From a checkpoint of a small transformer trained on Wikipedia: 21.6M parameters.
Each number is 128 + 24 x the weight over its row's rms, rounded and kept within 0 to 255. Layers, rows and columns count from 0. Numbers have three digits each. The size before them is the row's rms in percent of the matrix's.

# layer 4 MLP down, 448x2240, rms 0.103, rows 346-447, columns 1120-1199
098:130129112151119125121130134136145098105102109113085114112131089142138111168156117127135140146103182119107104102149103106110138122104114128169118107120134162136105120154128142100088124108138143129153185122080142134132168157109126135140067127
099:117151104137123104135135133156140135126114103108120121124158137127146142188124131089134113149144154122150157155116101173099128161102128130125184089130126137107150128127084155177134114141105108109145151134124147089142137130150124083149148130
101:120146163119150117143101092139170142168143115138100102146163119105151127154093127086113151151117086120097091129103112113119145125124126132199154102109156115150149097139147125125150148095163119158100103116110109102130169119157141103151118137
102:144123104127113110128139127131136166097123111125125066159159099111137104128109100113120121089187119163117113158128114154095156123131123151164117107115110149113116136117158124114138092136096129088125153110109120160132158142150114143122164160
098:144131115122097113163086141096145132146135098110140135141080135086112159134118099078123203123141128111119082131146146143098141088072118143125133131081128156141125121158152137118160139132128100101074096137172108077124114163135132114145084138
103:118137152135140140142128125112119140111123127126133173121089115131153186128138118080087070136080109142093108144143114121112116108091130097149093147117130144102119135139118161136090145113109139118123105123123130144086150147170129128142107137
100:135140161116147125134115133115114151150093138123113149099077115106108176083109119168163091158089131119126134162112108174103116107138126127152126138111133140145114184109135131101091135138121130136172118157164077134125146106125112105086103158
100:180105141125118131151091133136122111133140165143150138110079111138138190104116111143133156107079098101163123131174141134119140109132148140136064128076139099147105130128123133129101142144124109131089077121106110105139114146124135152130127141
099:121118152137109166107143136118180126109116150134136119113159163118153108167130109153126078110096104099132154133124091109137166092157094137097106146127119122130160118145139104188077156105158109157130121117146115160125118101119142087148143137
102:140158137108137119123135101117095126140135113113123125086129095113162172148116123131173122149118162123144129106132127154057158146142127092167119139114099123100132138077147099098125147088077110122187168117156177149141126104175091118140140154
103:100101111181127137142090115098108093076136125110128147119114122119169181109124151168103164085160073111142103138094135100112125148121160131186129141072138094144139121122133112185129166134077131112130103157144143130117114119151127117129045149
102:132116109096169159144123151122125139131117098149129130136134117122068112119199123127098117151130125135116120095147134154129139133127136177157133156139179118142136151097131166104089097131153150156123138118158111139118125091128129161149150168
098:058135100119180146155098129108116131157127132131129108104145136185116111129091099090132139145148134128104092126113129139099116169126143165150111143173138144126138092101155110169132130066142127084189124134121141126094124131122128113124160119
104:150135130139118143123128138076131119119060125097115109180113071114146154152122141156126108119116156151144161122141121113114105126119137136130133105079103164118143126120147130154141098152088113106126138127137093142131140090102122136125128126
100:127189181166116135136123106099176138132145126146148144133157086179120102092105097135163137099096118112095129076135105196138107122163117131138149113118142130137080100130112113109158132103117096160090124107117124138141111087104135107112141129
098:129162155157111113152094147114102110110119141154105143078148140106128136085109110145125154139111130155113138090153096118132081104109143105117140150095129135147129093153113106104099131143146105109123120120106116154129148102162116096108140076
098:140130152098125117132177117125153144124135076144130131116109120157123177159147141127132107141119139142177137146110092139108135153113078118120115080109129089144137147124103140129133101149143114090071158093130136108115096156172123100151132096
095:132161108097117139120119133132124163163159129136113133129125112098100137156136139183159130096124134144150110154125116128120135117114151123111105103114161097137111118103153131099161101108141150146184120144125095086150145119127127131125122160
101:146055132148106101108136140107122163138096148139153111111121133138101141121126137115097065093118127163165110126185108126152107154136090093086104111112132130124159123140140130164126097153083138164105098126129081154135106107113119148138105137
101:159148134139139145133116134116145129106142196106137151159158146082115120131116143137120126128126126136128098119122086122135131148102172114123128129139123100179149108131119132144101073108112145113096124115102128147157143111113145133128145158
098:125113109160113152120096112098184136105142147149126113131102139163144138107095110141098130114114095132162126116097086105149145129102143161163074159073151155146109125144126139079115094137112113122167101093140133171135140143134108117133131110
101:131136134094127127152163152163121129155097133119124164111161157127118137112136134175154157109146147081121151131120122108133121115072154130134136124125146114068130138138089125120099107099095124137146120178109106132128138153117118135152102128
099:120157141119146080109184129159110149127127121120177104106101160085109114056153141129116156149132128112113132150154135128115128117093137133133129152182146115090107102132111155129160102140131132111139168112099091134127161132145134125117145125
101:122078117070090124107146154121136120111125157128139124123141142122131092137088115041134141146069112153091116143161157110125126126126131116096103136108114116109106100139111153118138130130143110128128132136115130100132149126108116145147135144
095:133131138113192137106134112135113141135135150132123166129127121118124141058114129107133198057159144140112126175102113133139127099115119122115133143143090117140099123135136189122120170112128127133149147109144142162143099146130153120116126145
107:107098132130142083145167126131106127087149109145120117140138094104182104097121122172139134126123122106112158152105121110129163122127145122143139131140145117149147113084109171161097133100117144094162104144148141128096158115179124132146096115
098:093092147076072100135139131150134105148140150121142144134143133147145139129131117091100116155128128131112134139149133098126139140072053122136152152102097108118141158151102148136110095116113147122153109096100126114116129132129145133157128116
097:147090135175164142113126127149173114129148126117096128112082092128127095139163187138156156157121122121063109148084133197134105130102145136131097146136154132110109138166131105117132087112118150139127136122120104080117100111133129121120132115
101:151194127135130119119122120140159163107124124116139149105120118130079131131092134151157090151100134109149135110123124111119073127134094088150129141150159146177109125107121170163149118138116128068133122122110147120105139142128128098124185139
099:083135118109085108122157102144135146122110088122137079152130144163105128098113135098107150134146121103103166095165085104107152136134140158140106116153085157122116145137106125086146114133126118159116129134128149146121104127091117133108153093
097:147131163133121109120166106091131153134119126118127112111163133159138092115125124153116178129127119152103120121146111104148087139146103081123114132110132177088105130122150112138070142117134139130136128126164123154131123182153142117135131108
102:182131130176099131139162124142186083106098143115129125132129121119130131122133121109124135127107162126098133138134099150119106166110141127126161115114107143121120117127122100148152080104145114160167153155115158165124096166138125118117154132
098:110109126104123142125139126122118117083149105134114135091125137144054104088154153165112151170085160159131146123126115106150121123130108107150134152119130085139136124138110145175176090081116116114114102170095074151099144115106100130148121139
096:151126133094171162136134133102140167121132108107119123148126128105187167114117120161170107114199171117104119141146094112151100128111154107129143193116141097117122142126120191125138134148138128159140127093112097115138137144139112115169130099
099:108121135137164138132119115146104115156177112159087118148127123146110098161142112088122132131144098101140086162144151101139107114109127151130149148128131140098098144147087113171151117102126125127102158081106108121147101151142129100175115139
094:181112070092164119153138122123095138143181115122152102113108140147108101103152153084156157152114135137151160141149129145091143145190081126134127153111131157080103110109095194172109143134166132128129095168114129104124182124127108115124109154
098:164109088147100161153135118129160131156107126133121123134131181083085179117152129086105126105103125105060147122118178083094123122123111149160116119138169116150147141106150116159105139136047130101109116144074166086092134140122114131160064110
097:149135146129149135130096160134105150147137098130130177119110114127157095110138116143139137119131102130095125117153113118129132116129104156134146140128150152105122130135118121116133174122151143094140115138120152134135167147135116103133142144
100:121108120171076131141082122151120111132127131105129125111136126111103146149130121087136122074126118140130087136112115098107100105153153103090147111120134135094128118128167097112123145145136102161066099127127144090126119099134125136110144145
097:163136154162127142126143085145116114154099153098114117146137143122117150157112157182118156148171138132084144100147139105105086148079179130066136097156101123115132112149122113168104128125155109103124141106143097134127102121125132160110153111
096:105146147160162149102122150143130161163129151116133176094150067134143095126136121132112187198118127128112099166130139133148115126174109121121116110136133133108136159154082159131110144131109129122153159104097107140105109100163115154124153123
101:111113114156177140101125154137120125173150128109137144161122116113135092103140119126154124152141138145160118088101093145122154131108124144133104119083132175092140145112157123126103198164131117151123125153134123141119136100104123093113120143
097:100131098160177136098137146143145141147097121128112150098136110172116175094151124096140122129118118104122137102147104126163137174061070142141136159111098106108148134104170088130159129119140140152154108102128133074122128108136142101160113143
102:117124146149118159129105144123148151139125164128132117089093133138109154161131129128097111107151112135123124104143084111130116089113150130135104155114111142149138107138146154109121117146099150148136127123144116122098156109146118145129083117
101:109154133099139131103113119120143114151130180154159135144151139135142178114141136135096190119121138119136134098106149163121138148101108143122124144129126115138109139112118133098111141139097135169129134137126109123136131134147137137130109117
102:107120119126084090124148149136134130158086114092152117135135138145108089143114115118160091108121127121095131116159132088085141121113194150150096119134164111092149121144138142175133085120139116103114133136159124153154127133125123122171103148
102:152133140140118129113133139103139100140106125146109117130136150120140130164108120136111115131113141118133132114120122127113138147142165124099134125071127107139106142101129093113120097106183122115155126135112119122096116140123114150113126123
104:163143136137100108156154124118099119129155086126129107136111126121156108127124097124140085075133109105132094140117123140114108154121110129184122110139150154121145109162103129114122132144159128123132108125103140116136130133142131137097159124
103:108120129131080138130133151136104132144142153145129101110111175106156122146153156150115123150144156161103127129123121165177119155113133127073123077136112140105119121089112117118125121156114138173130156078131169112117125125081131142114138083
098:141112124170161080112122168127156144110174149124143143133148168134111116124147159161079137167112109159139108127140108122105116104131096153144123137122145131151156137115174120087113156119158125123116100162126105154152132165128106117121134120
103:151130141073102122099134111077124126114119052128122108103070084118127158140161146091149138101133106090136152124136124144104107134092117177106102099117124103144145118114109110161134095096062140146103142107147134139134128143140132107139134112
103:155131150143133125093119129107115116079128135102151114151162162146138159129166127153127089162099165127151107122128116134133156133151113133122171167127135119101165157125121089100140129128105135124131115109121117145143129136133130130168118110
099:134137171093103114109123115134127094108117157115145140190116083169099154126110118138142085184119116144104122118126148181124090099148129122153134151102127116109140132132104135154142138071136127123118172129130129129143094138153135120125180146
103:110117160075095141122123128135147124136106115148097140127149122077098110134121148151104218103168143128111109132099126108129099143188096161136103110111132118142106126112153126115132147152161121131129123128115076128124089123107130131110152133
101:147105105116097118119108109135152144183131096103132148098096156108134117157144126152135113121127131197128142100121096128162160111133116137104136137122129128081130132113099144125132121160127113127133128121123095151148147117141148107108127122
094:144121142132118154136110114124152109106158102124134122139106138161116164173112140171136183139124073113141087117131149139138143098135130099097166144123144130134139189163108105109143140090126137130121136142131178090114115103156131126109119101
105:125144175124105152129125124126140138106088127128104142106119143097157149181150123113098201129140181136134112170136133130150118140146118131143107119148109141126155138110144145090129136141139148113144145137096110132125121117133127121125131106
101:109137128139123132106113152135124130112155132134130126106100139143190120150141143115120166117124093127117101121131148120107100127130153158111109170110143106135125075123150193123112072125123127136141105148123102113124142106127133143178189114
104:151115073158097157111128122154103108129117118154138156122092118148142140113145115150156114103171106114112181153116113163106163120090149153175180074106120094082098181132132122140107102076102139142127136131091132103128139127126132115134167131
137:124152156149122138148151123101132138084162172140136143115152142152155101167142145168117079121159146141146151158157148089088150144053118145160127138085096115144083121128137165108111067128134115108124097131101109147155153147143129104108181123
096:133139169094146140136143129117122112107161157106113104109132116141145129179127111124115163116130146125142113104111113126134134153132122096116121130118098074124120136100127127116129102145149125130133133103095130080140138143154115150119089104
098:104084158169117145140113100132133151162136112145130093163133168098066074155146111085091131113095124124094127110145132099162163123073129121181148135153094127132155138121123138137129128106113138133104136141100105107120142132111134153178112107
105:147162134081129152116155126093128130126120135150104118119135156167140164135088137146143120126154128124121104117103094132156111162139139141145117154086157103103141111099132121121134130159167146114092134157140109103102109101122129159148164130
096:081142148117094161144116132117134113099078095136132112180139120158107148120095140132082150107142134138125124128100134095095093126158163117141136130107086132097160143169162127172126153139091123099167095139089098157123111148087122122096117111
100:148112105166123136133119116122117126178129158127133121119113151174123086128121154107125124162130128161146115128134154108107167153129144128136152107086141161133163109138173108098142078131138131160143139142118129112112135123143138107149088148
100:209142122077090149139146130105143124124102113113136113137123104137106106112163132118134108099134139158130137160075104092141093150113165115121103150105091129115138153118125136154109184156116150139065080139110126130142124121154126132110108107
104:121160145149101087126145147082161164120143102126113149118152149078102150092104123120138144112124124116142150136117109162109131102119086123061120163113105103148167135130146103132098121134107136162101169118157119091119129127140146109103125165
098:115149143145148077123136132145145104105137116116126123098143139117139095093125141134128142142176090103108120134125123172122134158101050134099139132160129157122138107144157158095142129115147135116120109145061124137118170085120114128113184146
099:129123116126140114139081151168144127120088114157117136142082110094126111141145128144115117122139096132114124108108203117126124155143112152136133135084146143151100146127187121109107091100117115133155113119142150149147140097096127131122136134
100:112143100148107106118117140115090115176150154136142136139160126135112158093128110158120159123143103150087151122122162130129111130167182097153089109121132143158122101095135136138153117111130152118149107126100136166106133131149150134100136098
104:141115110190092117119147094085149125113128124133104154104138109142169147118114167077119143170150097099110124166089107135125119136109127136166137113118112136162136090130091144149149139170173141107121144134100131161125131159147132134083127069
106:113162109159128146125153128187066141142134123127114148184081080136204135136149136105137126105132146124105184129114088124137112149115120139102169122169079115093102123124150082142129139152110129139140161100111106163145134097180118126164156122
099:163104133127135113145141127104139151105093141144118123129137106071111142166129135138076142104172087117134111180118130115135103126104151126143114133119169092147144099114113097132075104140135138158088124112137123163133138130105134155132102142
094:128137096163160128123111147098141110143120177100134080093151123150103114091145102103095131119094109142130097141157150162093146164172111117099115124138135159091117110156146148116154076144136131132198138130119127119146134136128108146112094124
100:108104147143161164154124146133128133121135101146141131096080151143133134120094126142151163134084125114096132102150169103107143125101152134110126150139129151118120116109161151128118136172120126114160111159119105148122158138126120160142170105
096:139102160102141144114143123137148111152106122130122152153156116099104107094137132109144166113133103118144133121148146119180138128192165120157147129087141128152112156143111065095109133121147115124148141140038148163142123155127120123126112169
101:095115121144130100133123095146191133097140114126133108145171126085123133191122148118130096148148149136065159138116142122126120111118115149154147164157156119144137143139132089140107154126098127115151148120087139080181113136137153127120168142
100:132081097093152159136139098132118155104122144126123114131118120102118112174116124158122092116157110153155106136101083117118156123121100163103122157114136160175164155133109157137161138114133121125128109109165123100121108147150128164130111146
099:162127118187127112106168171141139131134111068118143121082148144102117117088116114154102136139150122121132116087110121138100099129143116111142112131112137142129123144121165150123107114146156142128111132126126127095096122142164148123098088163
097:122144103103129114134151152103140141143107122113111132144157150127170125127161091124113155176059102114138156153110161098120113154155115128149098120105150162144138138163163182142155113149113136099121120147103113129145128103155131154099139126
103:124177139100147137138120114110152145151121173091151149133134085136111112126115102138113109182124110114110152138108158127147160148161143117139121110080100117149140135147127139080152097110096134149173140123135167102166144151167150100161182128
097:128151152136183142121142106113127121116129130127107115192143102194095156132144099134154121143154181152116145103106081147106135121156134119121128146086098145074122109129135122110120186135115129164126111133122146173136137135120124136118157086
101:113155108146103100119117118160140136133129149132116106166155135137143107124120126158110121160128149115132176115159130125171109103114113145123105131128142097123143149127131136108155155121104146136132116147150132123140116165137124130135098149
094:171110151123120159124133122133120138133133134120109132142158108140133196114089132158152137131079173117130117118071129161125096087122162109124111122166093110120121148126156148092124156090121140085136180155130142124144124132123128119150078081
095:178096139070108116155125114135165141081164116151132132116131163126116128101121124105137176136098124113139110124112094086136136110106087144142121153197096110144118131124131113101121140121092122154135107127156078114124156092097148098125188133
099:131145139112095127148122128130141124123106119098116102140122131133154114145146114152106129087126172136125124105084128153125093134184159122102120136142155136154147149137131093158120096128142116102165085109113142116119136108180125078123102158
096:112127122123094136118135170090143118133171131138105148128156122131089139096141087131161140108133112111110167146138164116128104168160075123119146136149117082128132084126154190135149111138151139152111104120124106109132140138171127154129151127
102:123186103088099120141092120159131128105114172121113107133117121139142078155087115112133144101147115147132156149140160115096183146095129117121095126108096121101108096122112121108123141141145129089075161142098125129136140136116115135096158162
094:180102114158090164153106134103155118128081131115139140142125148135166123160154127105151108141174154119127140137158164097083097161138161084119141142175080135153172132142103149152111152115141145121128109129092097122130132087172103119151149091
102:104121121160129137095159140135144111099108100142109146103134159140108087156167166144144134128158124159125152096071147133143121124136143128118133106125133134121144111095094120101120136129085130138117154136114142132139148134102125139066106122
107:125102121198143119134149101087137118124156146121125139178132103130127116137139137112117077100128133118115117116135135134131160144126082138115138088098162130118150153154123121080130092124107132125105146134180105133129168152118115124158153137
103:083136113119080122115118125154119125139113181095106101104115143114141111139112072105128159196139112149088115158084145116129123118095187132155121119108133124123146167106133074146116097051111141152083109147155123178150118121115141108166149077
100:165107121148162114138121156118123119161103126141139139107091135117089165097137120076114131142105099121166120102102165147109130133109127138164147100161140190118099077113121125162162124118090128126183122153160165147123123157120115112150126116
096:110130104100086120127132106164094126125134102121115120174119087184134111138114130155177120139138185117104099141125108115137128117131121138154139110162134151120157141110107162117149129120129116129100092075125183145106145141113145130163146118
100:132132160131115133116151163136116147146132144136136117119113134144169093135154103122115164136096139126171138149139099100109142120149120090121076124143152147082143155135115147127105101166127138121107160130139108101147123144151147127138090145
104:123060153125161104125142127121121132124124178139121101109127110093121115138146131105128103158122139144118127140105119170096183119161175090148152127107099099127136096114109135123170126132125108110153138129150138140131123102088116150136158142
095:098133120145088162096148150124133119062101137166166108164153108120172113124090132106124103096163104158103156150130116136143120114111129115146155124094101146097141104129165134127139112150163117126143119168092132109107145115165130166126092114
096:130157142084129103133143104151100160156138115128132145134112112138127135114126142127116152106102138111152132125132120104129156111099152130152158134168153128124151106089121112097117160103101123140106090133147161157140141148169129131122121079
097:108148142140119131133117118149128141139143132116113149116149116111138168118155128161153107126145142145129125109138106152126107111101131106114097150107115140119131108127112135124139154134111135141137093144103154129126102114126121093148096106
095:112120113143128144095127093123107128099056145128114160126111136155128153065149126133123152125108143124138145152094170150102147149105091129143103124113153138141154112111147146133154123128133120084135084123150118099126126160121103104119181113
098:085129132095130116125105101121184158116103134160130143138136112140129106091114123166161095198091129115113121123127116150143141120152126120148137147120110123153089167135108130089146143108110129140167136100096142132149120121173144120137129137
104:134077125165067126123107139129104148119133144165129153132098114092130150131113150123122123149140138107124160169152084116175134138151109130155129102119087114097108142104160145102133122154108140104107150117081114140120142108074124143127123145